Part of a small language model's weights: no biases in attention or MLP.
Each number is 500 + 40 x the weight over the matrix's rms, rounded and kept within 0 to 999. Layers, rows and columns count from 0. Numbers have three digits each.

# v: layer 10 attention value, 576x576, rms 0.0617, rows 555-575, columns 360-431
# o: layer 10 attention output (transposed), 576x576, rms 0.0465, rows 555-575, columns 360-431
# up: layer 10 MLP up, 2304x576, rms 0.0679, rows 0-68, columns 360-431
# down: layer 10 MLP down (transposed), 2304x576, rms 0.0118, rows 0-68, columns 360-431
v555:589512533423563530550442568538510586405552488475513533552496422487536482496531418557527438506470503471484489509534506557449473529485557498450369524512516508488512491527517571451474426522554571491484488462534506541474
o555:498473449520482516518468451546512531581534534543499609489535459511520508460500587527543481570543428522476545556495526541531442502486522524532486436453459451520520465546561526447416463474578543483497486547458491485473
v556:552502578477461497517550551535461541517508534456481497521465546504437489515557416578625486535483455435484407475524523700411468453493541462517465466471447491473490549523545526523480409472514505511491446450534546456486
o556:449469462544537444488500543559500521486479524466506520515461393500483483480516560503478503461422514435500566494518488439471448593444454455430493469439494455557504507457476536505429525518541534478489519474465496433517
v557:484460537443433485546474535558460496500457546523530448490410521506528562545517518462534504474503571492514501526455564490571481516552534517412463460521499433469445434486539529433569488502497483497468485551578509562454
o557:552445548483507488489461499443495510464545483453497507518530540514547508537416505529483486469495512489478534539495532476553514532474502582531470492534515539516506487494493486494554506497464520518512499548477534475528
v558:523506485547473459562550479486496574483469459510505525620461510463521496534443534512459458557459496493486496470420599429578510530523554473495504529516520474557480429471567551562586481559547572511447542557553472547467
o558:528520541482470572494514544442522472553512445542567507459520467467526504529484494493488538503511528517518508500501496491476533519484496518512498486484437549475544359543500512471543454472477505505489491517500518506489
v559:580616488497520491519503483466481482472529419418585565481456545479478505516458487506403496504572533562529544540516468498553473475526443532541420432474430492554513450519579474524539507569528537479609459503545521454491
o559:576491463503455460478556493456492474509505523494466491496519445534506547516536533460476549487454491549526515495491504529503495501488458518455488572535505566468560478471532525509512517558418528510428498541471546471550
v560:466538500538595449478405516496485427412454428454539464478528514566441571511558486658592473463593514540477530469451449454426585445512569541507440516539447478563426476553478452497452536515494505547540484413512561548471
o560:492505461510497492493430505474594498460531504601469535458476451482523512474489530492456493493542438547525592615494536453569493509490513494486520516541464475560525510521444510472498533572400497479517548449528459437504
v561:516459541533509446478428565492591530454468513496546460571549509568513431553552519515574528539470589497524554533419500419583566523540521489472508581499466544511466464520517575458448533464474485484663585453448503439408
o561:456502538512546536475474487480459576464494504528529482518474511492528468518529499510481493504488502490456487557521531491516524506492573461536536404553459478504549510472464481493485455499445450465435482508505507537472
v562:536566503439398512488496392540551571558491481582483560540484515474509494563486553499499439618507484437537486507485533468521397485550435446526488567468442513546499401480530546523539510555554566488493607496583455494384
o562:545482539453442586506447492522491428490471471490538558459533531459466530490517474493500516462486502498579498516495506434429530501471436494567459502529528450533534523455594518515516512407480526485523532462539566599495
v563:495467525483449434485481514502543583526505507473493481495455513566491508563546516529527467494532420496516551486498536489406464498403494494514515477483489470481503583482496530520542439480525495521553501453525510498527
o563:495470461529536494516532535536490515501542489441499519483531484531493483551440423483518491489534534486485516476476474533505481482490510540500508506500546490544573473478476488477495525456507463522522533531482452526522
v564:516608417498484493466500551437510481480482490459556416488555532449467507538513545403570490467537485557454417527460533542478541517490540585505430543424586474492514545425498503450481529474406452402477452505454551412631
o564:451501496562519459502539478507524458483453455532519583490497480503515509488490534453447556533525503488506560505490486474545545459444515546544462514511510504446490474544529438579517482554478486526498478516469507452485
v565:424518531525508462435462541511467469483560499534500444491507504444490476581519517519398528557507542522573461451426508376483554522500554439514511419531512553543551429552516496450503500537570518460533544529462499567510
o565:500511539518553502510467400517445542520515519497455510506530501481582482487511510494510517511484499521528498518524518495548573468525531514492491583483469489504514563493537526499510524505442538489482421498549574469454
v566:483451500542546547451422486513505587487503522517513524598481527527502545512531412518580547536482522490462457505504528479547511495523383514529494475426480509535491482501435499477478482521505412520471516549466495497453
o566:579447515503447521504529600529455428479540557457464530473409475507557489469528543493533472514514576475535509498455491483525508537471506516451538504473513414469458465514511519515511549458461491521501549483526478523500
v567:480580447462540449536528552508488502521518470458623484512544488456423486512542496504452526480550531544461494540445549491475512462530470556534394541507490508513490478497518508437587455485507549496485494496580521512573
o567:501462451503505549544464487442552460492464484494527533493465492501496539523506473498509476548518489543558451458530457531503487584498478528430493499501513504499514484406523479565535512457493496473473528552449433452510
v568:496617485493469493524524484509534586448454483530511459490434469512467505435511455498511550480481507508454507512511538475488478493453499582555510486523504509417463570536493518444528436512488466501519510512582527479533
o568:463493516505497516498504509490506451494459494491517470501539549472431466564469502475530471535480521564530507452505479461475522496482476509507480531480504547463535462455481475476481484498477473442463541506486532532494
v569:582542565493477494524500561498482556501422426515490468556491549478516419436426514467450531501479545508528460443506629493436438573506547489558519553478493501479510460552500493525506499457598508528553438499501432513451
o569:471500518559534429529543492584457541473500500459507481498483459517489497446516529507470532478468500516468494494529506469509550488498505547510466449521510521512511534467558471416465466510526556430532443443516517524495
v570:514503496659499579576564457493431583501484461474501553555462591421553511451471544434530583487429461408508504488566532413537486486538582557590459525624461481563467504459482462554510595501535446521554510552513530571401
o570:474476536470520534540504470541425445571472493508487500501580489475497474503557454505486499495512478494493521473539476434469516489530485431559531448466474497546457554548521516480498513509512532560445430474520536481467
v571:523491467490523441496518506493470501528472485582503437535568484581531568493521496480493523500495486518537446452504572549444520478462489495507494481442489470431554463503477521521530539507549502519465518454437423491535
o571:555473510503535497483554507508507513494522426487441565497499480503451481531514542464542449506528529440468507547477471533524515487496563465512494533485522495496471516483529459530512506506457489532465544454466509535500
v572:411520562453510550532425521488463508519501429496613534517503513464513477558498493518471503529525536503497548472524519535453528496484498485473466501602551484492555492525509455504485551463518439538511547436552470474518
o572:472493481451511526498459515490469557540448510465475504495585456508494537500515446496497509487444495475544516496539539521542465528567549477513527530515505510542551488514483547546526465566542491483530498494551515469455
v573:525392508616512548494520529411565496480449548537516501604420549493592501507496411405519531476482467494581562478479543443645561589512531485481527526548423474538413459504488514556545467501490520503530514543508406564496
o573:570530492468470490463533456531481405450524508527505465481493486505456472471491520446444431521539492483507465461505508438475439553525479551489492449516488476477498469482521568470538528466517473529506505437476518462495
v574:427568509464561454504466570552484526489566480503502447439530438501503431474506468631524474481497427449449488492540484555447488485549482475505464474494513566479554442529511580441519520493594501526491426439603488517490
o574:520501426512520462583503491570525478512519488501532516452452425522512547518507443507526501464510531470502547503486521543557429519524509517504537471492545475502502464460485516507534563543568442430450473459472499484494
v575:499492465538553564476484531499494538520444433499442447449522485491500510524480485562403596595493556528494498489524449478491549527498467477467566470512531520607538439491495541466498554521489511465541489546504535497421
o575:517495474480478560520517491472487463468506476505571515518464455527533470518520499582462497471450502471504482486447424530526508544479546497516549541616485518493520483547480499484546472480530511504462477480487506452465
up0:510511475496493498540499447467499469543483555502520516540502535528521508443556483560501513465493477507478537459481404454519425516518526495501520508420526522513554432491499538479554496481520505506556495480348459497546
down0:424498548461507539528507490496491471475525516514480517390506460508431551518506437572481528474456524556467461516470512538537467592555551493526503468545514450468491446524522509449602520482435520513553476454488525483502
up1:514422427546549534484528550445508492571504473496482521478402454480567474426486557441541482439508475546407509590429462514492583499527606443478483540528535469548511509536475525505501486499478447518534501467527525515491
down1:494449492439506557536478535486471526504448421522568501487524533504460476521483564533503446503516516430453450525532498536500472500482523433472445453521517557478503437535465483487448583480477456526522480560509478464437
up2:493504471466493446560527509469394433464556463505454431576555533540557555448516517511448490490498536536527525507515516527507497371546467492451392521473448494488493503460539489519507462490485496534448485546534451514466
down2:537445556542563515559487490476560531567494511527581500462444485426464513483450478567550634500586522490550516473550549524459495541477489493501544466508508493551452580502581557581583467467462475505514530423502544445523
up3:491466482531538486516545449546486473501503504533541545507540526503541486498474516491452534513539488440506544429493416507513476460515551490546488549491500478498572436424492560498487483429502504452454488522476526530512
down3:501541552512527479536453491453521515517554446590538595545529544491478493504477494506451493518574484498610480478455455476503567545537501502506476558529513490490528511460522490474484439508473478545504560476576420485490
up4:388578551457527515452543526536478521488504492534511451504394463396464454484515501557464469467448464456522551501566478468467512502438454514525533481529487457453508520521463510430500486477504452505507494551565512482527
down4:511537531507450486537493517493520443487492507460486546503488514560498480501441510464476486484440446484488513510520458524455500445500518478437447529543518497475496511465471483457478493510489521516466456453473468497551
up5:509460469460501462500550448470516526580504530467521452491464520392479451442449534528504510478478493414474503516464515545515419530512512448527431495527491562550574531473461514530468450527563511463481485562503492490522
down5:424452522537549527475539502422509530452425505455493571481557513517579542452455428518491481461556462516481487515487473463509523476565536484435556513513494499559473467441387583542508487408494522461553517531481486456511
up6:551607473543534510482534451463452543523542417441493512481491506491478498475534510516485512527450453536523560586431427517550496474505557630498482578436554500516472528572481488472444485527505494531479507506504388578457
down6:511517508488546506499490362404449524569525496525376549485529600452524523462524487495458484508487517552521485486524491586527464505405486500544521540504542463534380495614484460522499495467496449520526463420490497489546
up7:523476489511485514525486534484473472498565508501518446493499438488507493451524488494504490496481509562529514487488483508443515454503458513473508471512473525478478500495459443489481510477499540492485522442533514509511
down7:479533491506460553502495514487525533514514473519438487515505509486522484475575498483567485498459496508487556492508529447561530511476518484444481544507476471524493492532516551565524494507490482501485519584486526502469
up8:418551503511530476498463550468484447472488482432570582567524575577492464512547503495529422471532465526472539432519483501487514520522517469496528477460560465509459461531491417525405407494533502570425579464575521483528
down8:509462441503556561494539472480476498504454480594527483547424460535496404461514388515477461543505526595449504477491537450504464553577472433515440444466511544503433483485467498503593549499484425572504424512560600495481
up9:544453528474479505485470518531531485487512470518473514480464528473452523547578419501470443462496486479492466488446527463466451442476492467497523522521563499467483527595488522502545513487472478541507470620504484556482
down9:465514465520515462470554457506538546475454502486473475477468457543551539540515497497464519421455484515512514484495454527537534577527534536471465496477487488554410512495485447517515497566501499500490477470506492521487
up10:445445449480519460517536532486449565502565561486534520486442493460581526481425485524503498508512500503471511498466482428483582506524416544538551488506455462417458503523492500458454455488453459484490454406507501507495
down10:466449488417444515534431480477557483490591466583477561509490504459481478508518421515531443461451446512546616506574504484521509481465582546518488486437449424522542470526534546535478433495612498456533509393482536530547
up11:566539505531475550532485524478481508541531541505483515538499485477525551551471469516469529508463525461478539553528491464458526460458540504496538490498519478531629453555538453515564450532452561503513490467536560518457
down11:484427518464476508503466546540542495510500509468544568469515440451521544585531472478528408486536547477454417495518498475456434567535440509574514503485532459485542464543439521503567447458519474453560455477396494472436
up12:483489488580487419565499506459478561479536499488491516477444509520465492510530499489517495505462511484439508510444604511517488528476508450513464493524452463501507550486524485457437463521475584535530506493535574483519
down12:513390427464443566550512575541517498479494472516574514449515515517462477465474501521581480520576530446518467517513491535479500523503500538548524517496496525553612510539535531483485585455459526492489558515537497559542
up13:493547509563478549500474566475540522471527500577493485513498491601563581491441487487519486548455437535457563465425502544564494566469567415474443496530467493508609554535483513480499498541499465531528550563506512483587
down13:551467472462478518545555546556479541458489493439542478537552466506522532478461507496410544492524466460486505395476533437511519502517426458509550533458497537553507508491496492501477518543534437468459478488464549374495
up14:591501521530496492489544517482486514545463482585535491500430511458512559461495477442508504539526438467527495487414577484515501482563399468494499482496505559532523495489545549403489581584548432503504498490434536433491
down14:447461431495540460554471437510463456472496527445470551456493530472524454535494508481557478475493508485521493559457504413509538528433560496469577502459418481582483457504592495442577477461507507520434503542488456494442
up15:506558483471506495484504429499459486553461522495562583500496531463553462566559460473563531454451473540489579473517505463466491451481495433569616434485449503524474541523516381452421502530467456494486470517543512490508
down15:491483535520533436540512490520533512550456482497450498383507462545473571486555482539509483506579528459484467473541563539497540522503484476495518462475507495505492506524497504525422494473459501571489500468508534495497
up16:569527477482558513479574516451486416430492476522477433536564435408491552538604540467454493568634497478484492577514678579526477492541550595534493459495434490495407504489521467545535490551524523422498570454478475562538
down16:546508519445592474509539536472498451554496498524488522553469446468495509530529491490418539531587511443504509522509475536494585532559527493531539454461417498508512505457544498544494464493408537543442558528468596509513
up17:483582503469544459465439529531501494544462459464472514500395488457551462526480564460534485510494531519468488575473502483442504528447451509523487556526520482531486444504504443530485499480512538548499602536553520496455
down17:552521477488478503474469478560510543416447480485520481514495463521557545532490504555490503459533458474492495563490491473502591567538439587521459515514497429479496511529498554482674512515443549453516531540551447478466
up18:495527471462520536491538464496500491475519508504454497497541485503546464490564470556557514469455534494521591526468484453494527485477510446518515482513475511546533555534432521438512474505501534510447531468497541471426
down18:426446470450544581556552446512556469555537486455513466446423511513490485505487542510472446480521554511540500445579546544525473465506518499490426479534493504560506493525524499483479488451460519516536448480490497498394
up19:477499421544560532577463565492530520474489450526538487570413521534450467487487490492496582439405512453480499496472508502507469511492420493456526497506502506479475442511574457468500545530503507499503528487532434483537
down19:496540567493503488509515556530561528520469498452493521465549448538538575508470516472490515531515535542565500458481544517460606443492535503551484578523512452501498580444431516536421465500490470517587471518439525523499
up20:509534494509492470503534559481451470496508521499443470461472482476533406485541496590524432479483486465510519396504485479509497531457554521520511482531419544517470540502513535530520473405500543528481538472413576462514
down20:406558506560526521461467523501468440537547515529495508480474544511462519528502550479446509517531507501509487534517479499503548468481405495484455503514479461543545517518485507501491502543490502498516509461527517462530
up21:438599496497554491512500506462487486490509487461461538500481509457532464488479485530532630468440465543484510475503543498479552489546465463440479474472478477446511475576513492497489567529494508514514479540461487467480
down21:520547546554547499512520551564497522504553491474554429506536496515524523512434535518538453490512528483484525519453459516500493439473540502444527504539507493544551549493547508472487457444489465450476570548538470508528
up22:514448490497565552487492477518479504529501531502539455468569458561519468460479559519543496509515492463510452502524529529453516558474438479558508505470559473469487544479568515554530540526472503508561517485516489447496
down22:527451460526502510539477482543479434468498416518505426549549509525557500510445456489426548466510445486497527506552420530465553569444534482553514518441444481470576527512475538507510481545535469508478475474509469513508
up23:558535479479495437436505448616526545475444524487521472454555434447518482544512524539543469546531417493520485446433544403494516480488552519456469491536490482547459519449523489473494441506504534581441465562385516412495
down23:445472508486537501496585453456507536478528452521456429490500512532587486571515467458479486472436472554476428447578470489408463581511469548451425571477529477445448486493473537479517465396495484562555547594497542483449
up24:584502458500526468523584508460483493535481506538479573480517408539482451490480484423454439482457501522391498479439475514573498443542401491502492444537525461519418462460498489551466481521483445534533480449496541536527
down24:525563546476518441556498438566422527549457498507484481506455518538460495503432479469578485529530532541492539479478515533458497459421489571487422494564588503483477531522473528487392511509480500521541499428583518515484
up25:551503537487478522484540478497508512452504496513451544531497440541476493535519524529466529546505512493505438515416528473494447575488471543415537530497537582494484510520564422496489518543493531500559492493477491480449
down25:496483523494461495511532470543440525552468556454501447453527505533528545534495434491521495469568495473593504509493471470470510578490496418412477526378425465512572467504501487528464381506539511492501511523501504561505
up26:458493493547513478481481485444512499470488533506411469509493476498504462529534481536505441460485591519425523463492513530464490472501475522489531511515470462526494516569474521506530487525476530470595525475455497474500
down26:515562532485484431573528591473523463502529414493520543532436558555514440473516510477507435574553393542491496472500550486553545471500443474567508428559422469549474525539500542527530457458462441507509599507431515470466
up27:500485438463523450442482490455507468508520511485431490485469499519492468465484509470460470509494476499448477508506539459428449470488515544493522541490454535491504441500482532543506481534474522449541494444514485530465
down27:508516504524546586523490493514513457535547518565533468507468536464513476532520525493522474517503463540453503480500473497463544480484491505503529481528511516501509507510491506481499475503495461583508538559433451481490
up28:445476395551491510558470599511552479444530480484473560533475489457538454354517487553475556508476480526531531552500523517502562552495492538538493458506478532577520457565523545483454430512497549540516518493498544509481
down28:468485432545450449514444482512502563564518515525520518456504511436516429550492551516498519481433558458486517495493500515487427463486501555471492482499551466549557490495467526478523501482453471465581500493477526496485
up29:571527503483548482576486510524581498541479479508508464531429431534474539504497500474461474472508513470511521509449577434515548455523472427452497423533466524552491535463475520480537505554509549589476572465425459511524
down29:483478464516491525445471583520451532514501440503460536443479548461514499510426481466479462414503445557574475456476518477473399475548420546494487533433463433525479495442528463492456578470490489484504530506489455561497
up30:558440531519521574469518525549507434552568431477556497542549556600452536481434417437482445440454420500473597498467517450409456482588473477401525524507515486501477515504548486471511547453501484441438516517438555515584
down30:505549484477490494497509505409528510505474428512554546512543519464511483428423506434450497520553425574523473497545491504471466433508470459501520469571454633476532515492438514543569477457516475427522454510509520494485
up31:439480491541447435545442406496558459544442564458533528518603451464533488557459459493450533548496466536525505485521527549477594435538475500448536460543520536489452571503505498492492410477521515438566477443442515527492
down31:481460530463487473510490492445480548505540521497488498434455525516509472500430465524518463474506459449455565516463440506441524501516507561513495521467446471517536499487470522456437473559534472524501515494528486493465
up32:502428513481464499495440555443506448497516510566466478524534494527507580529491591519509540415484529526496550475487525546573519524495476451501415513463461538515554498465492506501511454527503497483469542523512505528507
down32:441504493515478497520556473533485486456514441536487494516501507469533505551461464462448497536487505469539462441488467489518545543496520472462534460449481559459535509485507493490524534473502470525497482479512483522478
up33:413485454439489469471519524510503508507483482500516410479580504490443438526551564503451438443481489578463497494459493480459528483468509530553438494533518575507515477485489428506527495515484472595467412501476546512533
down33:506484474455523504446498502469529512473523488489428479521466499516511499508440493482561491527462590494527421533515492492479497489474488486432563474479568450460485537549501498482443482477559466436505524434559545525491
up34:490478519503482407537574506524468500486445535563406464496489553512462521523524434506532520587579463449595488502494490537527415507527478564532412492447498477490535507493485528472483500508509535470443472421476479522522
down34:448518552465511458538508402509486507497526429436513489518444534448508468584505549512515484516476507546547522528492530562478552551531497445549547509477511548437474572472523485482485542492467466503503561448443513563522
up35:574444466496533547443561504513525487401477507525442448441420524470516460471534428446493459506515530470518538535535503490501545536454515537551584518489510496513520541464531446514414488440454543511570544492553426551559
down35:495537462447539558514527431479529464535530503480422464513531474511457484442505546545541471451504455550467512454495485501471517493557481499496464513529495468519491511481460503478516542513479530510449464512489548468529
up36:479441446595505472543526502453527497498557507501552475466390518488561479481503499574496535504435573502511512543442414473516541514511558543477444547465537471509464500498538486560533494526529477501454484517507559484483
down36:565501487483517564499524464514486518473515505469540460473453442485451534488489530482498476520521497491505489454520535560500559480482546469516489517445475507558425440557480521504468524526475473474426616522552547503607
up37:441509447549503431505485480493536453442505504504586465526515476392503438405501463513475515517403429531504510483453528429441539519432456501397533471533523466487516519490529481453486593506516532495530527510530558516471
down37:531536528521470576428471562514529464554489448413480516511494496450533573486540517481546543464496549466459419480458524453470529489476454425484554512490537494541478440541438527508494405486511472543528507487481457468484
up38:468528555487470504534511560568483518574525463501490490522543442520530449487544514523482537476463501487504438516542504559481514558478513487457540447560573606466485494549514512479501499516487469472495495460478463504504
down38:531517526529514472524486545535529542523590505468451537493468506529475501462493509492504494510471456580530531470568527519514477499464475475499520519505451525477518471510471500557567473484485459428493462514493539459468
up39:505454515529529474455500503559520553571416419516391551458539498440478573442535525492543514475511484468480540454536458472513544570493589512498510458411492516476427541456460535567511502478400489479479573539514446576425
down39:456433446442485508497500507474477509533509493553451484464523549521616549565542597479494507496479480511484473574551500523538583576471578446469495530542550396484452543457553517488486523499466465434523405528481478554471
up40:517538513438500475477540493467459469513513463554522526571534445491482460469511527530471529440489468512457464480492530491558466513507493497474465527509529503518490583488474476508579509534514520470588480477482491473495
down40:483557476467466446469452487496550493512459494495478523413473503511488502524520564462502427507511467485514490463542485480486426494518488534537533510484506523469514480517482452519490527481554504513533479509453458499567
up41:456531511490495535485516453529509528516499458459486481429489445443487463518502497577488417515533486435520504530494455465517471537469596472434490473506537472442486549497462520531426504541507520495522458526475518505454
down41:513492517575583492458471461451537596466470470551485544505486495553531546567444511454481552497491442570557578448486489513461459444508485500473564501501509534466490493438539469530541511507449540533505509426526479412476
up42:534534491520482539490447484497447494567525491520499495480463532538549514525431447514509479472465498430487489594507532519437440538476470478493441528569525533511493553512495493447446513502493524489495446505500450519512
down42:524490555465573534551486488465498490525500468522485468495550479464511430459514479609470407521508496478551530436551487529551499469493516524500492565488470500542449511574562480422489538451484477483488558482441523514529
up43:547452526501470573557535469488523527477544485549480540417473414441541464509517503507468504418468492486508482492422585477559486484467476472478504538518531438582443479483559525447523413541501474519534601453510515547508
down43:492494503618540481544519517484518514510524443447492502498563452527499469472499401552519437576517509528502469468536511571490485546561594474550519533487569489486588502529486549568499539433561506504459482503481460515445
up44:505515484563560567484467473530432477500484475496476545527526525536476507490552533424490491500466521490544557455459515479460513496476540437477484542518507557455439458475455492542570464541530537490551495485475506532559
down44:474483458518462553473471523429512508535484470511539482481433489541441554474441478492504486522499518516503480484531522469533523490499474539534435497459516533514485467452465493529570504493541506441464508439473548453520
up45:549538559569494437513470529503516551484563491503528522483561514472479489494507505493496487528556488473570509449455481528461503519467551543509492465561503493536468530516534508468510575495445530400490482481467555513491
down45:483599517481521468552463548532468494417509463515419540484515447543488522557475456495531470484448509452482498450454475623523583495456434479471492526467589493506530521470495513473482449454574510515528560482462499490537
up46:472514520493489551465506447505502548529484495561450537540503513442476561500523512457552511485477479533466535499494513504505504479480404538505509489460528483544414551432519435488553511507572523545573565465596485526521
down46:469478553507488569567504532417520504445488528448520497455472489468487456508458498587429555523485466510528501501543532505517525512492431507473482462489528439477505552507487472438508511517502507465519502455551493484454
up47:474477575519502491505519548580512534544492449481555518529518551450467464543440504467483479542403459493498446540474545505522510490483475465437508562478498546556562582501403451516530518549542432564428491536547488512511
down47:543419511533493529500508497478526516482582578539524534508566502507488471466505539541531534484529509485552609480540443491541511534494488540507535430590528520552490467444546553490525527464528488516473466448552510446465
up48:416562456506588447488523466421534565498464476489484488557513454470473476538552520563494518494545490538538512519482510496527510535566534503453507483563508497583498518506569483526513478450567547479487561504512579480574
down48:513496440509518536491494546488561474546467466489553460486573445475485421503480483468469514465552529579493491576505503457423538461483506547487448544457432561519478557521518447474506479512413497456515550542404530492482
up49:505528502496529533513514514476487424565545545502481471541468539518510444504527506509531470429510506524519486501443486490506441503518466477507514442588472441505552480466451491548497540590450503444532521544509500479498
down49:518454500436449346458534450577503500401458543489496517463460467459461459546464464470489544456577487480521470503515476421534530401461485503525414584516560509428515534513498530518575431456469508424456515554542500507508
up50:497521552517490553428510454449534445496549460551503518556431403416472500475592523419481516480521467478553505439531519525544544555479462446502583556512506468488594472425490529496495514494520508546507530572501470557578
down50:521479517480583467478519511437542567566545544444588527475518539517504479522517518497515508503523469523492485461505541520507490496430454500541415567458482477459485525573487498406510468530532463482476451557507535483505
up51:441546511513550466511474543434573462503449526465436526490473500534533441499582408456474461479512531433489457514489498550531469443432503518513535460520531503524514501506474503586479415514474499537445507508463426447472
down51:521556502492466486460498467487512475518526536459580526480473540515473501553495510549523457490510587479555437523462514564557487497542495544550446486488503632536466462480487579477487548563535497449433461496491476487534
up52:492480489565447482473524422495505471532537513497522416484442460510457486544543534459525491513559506472557622614420561514486500504545525454519549464507550483508553472452567450437457537465501544474429466549482435496564
down52:533421471505498522555470509508490504545514489511473477464560506447564487578561514592498492491535510492487480518591385471481561441492462447481589528449457554507427424456517498551484484517528445471443527475481516512428
up53:509482513457590527548522500497447455478490534474563493475511481473470596493471547556503484489507494527480464488526512524482535482526505436558441492435520493508495479567489503527526485488470489470501543450536565499507
down53:488546532513463510472523497525537511474544492465505470493524555514471487525511464515473483490551470476436563462472502473499458545464488552496516529582463512470451469460505519490458482543566476467498492474491494527489
up54:507530490548531510502476430536559502521473521482582425461495527491623451494533509500397448513538511519485545485553531494491457560431545493440490561492494518515503432461396575445497425493486498416517519569556472507536
down54:528538462490510432426555482515526502502454537481479510565493454423473506522503510509535476487573512462572505565465528456441482514499468461533509472572473509523523586510525433522504553483549488539519556474513475475458
up55:512600499459522512490459417497496507503469520497521499497540464497510514412527477507497515510456485505560477464492536476497505474526490452472493452522543432476535532526557575491588506499515494480539433537524554502481
down55:447480484496499474541554443505549488542496583504478467493465497520497439521573494485488487529523496499461582513538462476541455510475432545510469531452470483476446481455590462502470518464548500486530524529497509494538
up56:492526514561468541491534558548531523489576492519532513459507502484449552568498533533487503481465493413513452474507560520533535497527485400449564547479521521502523521467481440453570488475573503483438447390433471474510
down56:507458564505469521468426530461605562519517476463537504370493510543509500550496489571512554541475540526508463504531503509592496441484454465533499455417561560494487492432504436417531496529506461501461452464532500507527
up57:558507523547555502460490572539497571502495521542467446483514523508459451524444549522617416479457477494462508480440480461477480509477550492430542538476463412542519531435483547512505561482453523515525489500536451499459
down57:489493513522488413498525462544522470563521474456550478536532445534486519475398536526492533513506549539525451496472505462468543496507448508425561502443590503464526470453448496504523520465489588535361456508444527528482
up58:537518498440498507460479573467449473544598505533475400553411449450526553575513531442510518474484541522563496351449435584471514552460500468455491515521536459427520479489545479478501508565554417528556523439403377440499
down58:455501513598514559467458498493512526543500533440488536507480529565558578471653479591516559482527446489536476472472479455433458413633628439544502540516532467454475443508452518513519499592496404563515422528555542484551
up59:517442542500409457386536533511537446476504521455505502464455475584531516455440542585395501562518493520444524459539481402450508471472592443482503484485483481499563469472517547454509542588499486441554495526543557480552
down59:521540464523454478487515546560542542476480546516522504449469485550490521490466504556477495552541574436441444419535462493476578481520493415516530497479537525488494482466480563476516474496479472448531481531507476473463
up60:544481527498572454461478511433517481502519481459495549535539473460481508443518467571468483484493417568494433550484547485509506440453484517502491528446463539473481484503495516505451446558506484560437463442434515548518
down60:507574473469498489503473552538553499484538421483502532526529527544485445452523459506441514523630465446537543524508532532419543466484444417516484440485518567491466490432430500499508563491542476486485527492521476485484
up61:487413544507530474487493487451547521454504442476531509511536510484494462485545472489558489496539471498469476476471552525563509486458520567528494487524536527500452458460405503441506496525515552539536448450500514482502
down61:486505517509509444481461549537523498470538489496568574434492474500494488469483463521476529560464467471570538495474526492449462455443470519511504473518478479471527513497565437541560535533553546523468578513505508473486
up62:407550481416435523448510450482500501491528536548533451462462474553459455515525529408603534463536475504541443483482548489530489574440529553530490575569558597484379580539442512524473494569493435565499578572575483503483
down62:453494445493511524497495463499536435518534444503546471467424497428431506555531505524415515537448517562513486534482527504452558554462488510465518526556574452478433497509493511549528471410519566504633439514503439528541
up63:454522494470519395459540442464514455480498549549533414504561530474406459534466487466537644513444560500465477474500592460515522458472470491588534455515515558464445518510475520545493447521523485536483487479468526483434
down63:498536458442515500521496480506478469454501549571579507548511614470515458530415456424496597490503527469505540509546547509477544500440503486574537538519533551519508501503539471509439536514552516570382398483462452505514
up64:542536421518445510534536462552456457535526488502538549519545476493562477485547461454502458500481502561484494572458478503430503504500534482476501509469475507507514482444413449492549467493489508507505488484453530457479
down64:489519500525509474488490504518446479550549482442497501502479500519504462502468442480512483578479519538434489462444555435568448458469491502546489520574473486508519528478496508538488489451448521491504491586530516446488
up65:511501487555506512527559472513462471576461503520460522533495471491467487519501481457561504526497517485488459508469500484566449482503501534538560466568538467491504537517481432440513455493505511435543588440476543496534
down65:524499504491518487509502466484436460484455559500485476503442593506517488543568432484498470462539491519466467507431541418509456443490456497507492477502500514513521588424542477502459432539471523474462550523534530544527
up66:502461636474531447541509542537504528510467551567591526488496549530503513473519556469506503497495499519513571511515543526536491499490484508492432518515452504554494559462539504544465448496497473461508453463462588487471
down66:372558476501519537497509476531516514488472494446467538519453498499518456504542500564511450460534467464521429511502527557543543499473477481495556499431524489516469514505478483494423525546472520467449525471520451504501
up67:550434475498526571539566494524444494504449484483527466517498498469453465552499449533469518504496529490466475463488487511480561486530532463528520445475524491469605492480463479467476457530549493528494577446518492531498
down67:539486550474519417501519534561461459526472558463468500521489489516502464422465548500508528565544442465535544522515541484443510490493493535532509508552542553501489540561456566512496473577472527510490478503507491483510
up68:501488554434506547531545538445493481498523462527516512526528534529511483545492457517472554472515517524507502580481501468514470432487415497382482455499466521567478446478467488492527468506540473484561430537475551476510
down68:470474499480521449450469485476536556548528538522545575502497489461478487503462502506484518497496522517497528454510509544500495492537588513504505473493525435506499490507489530555462512494529526518518522497472474524505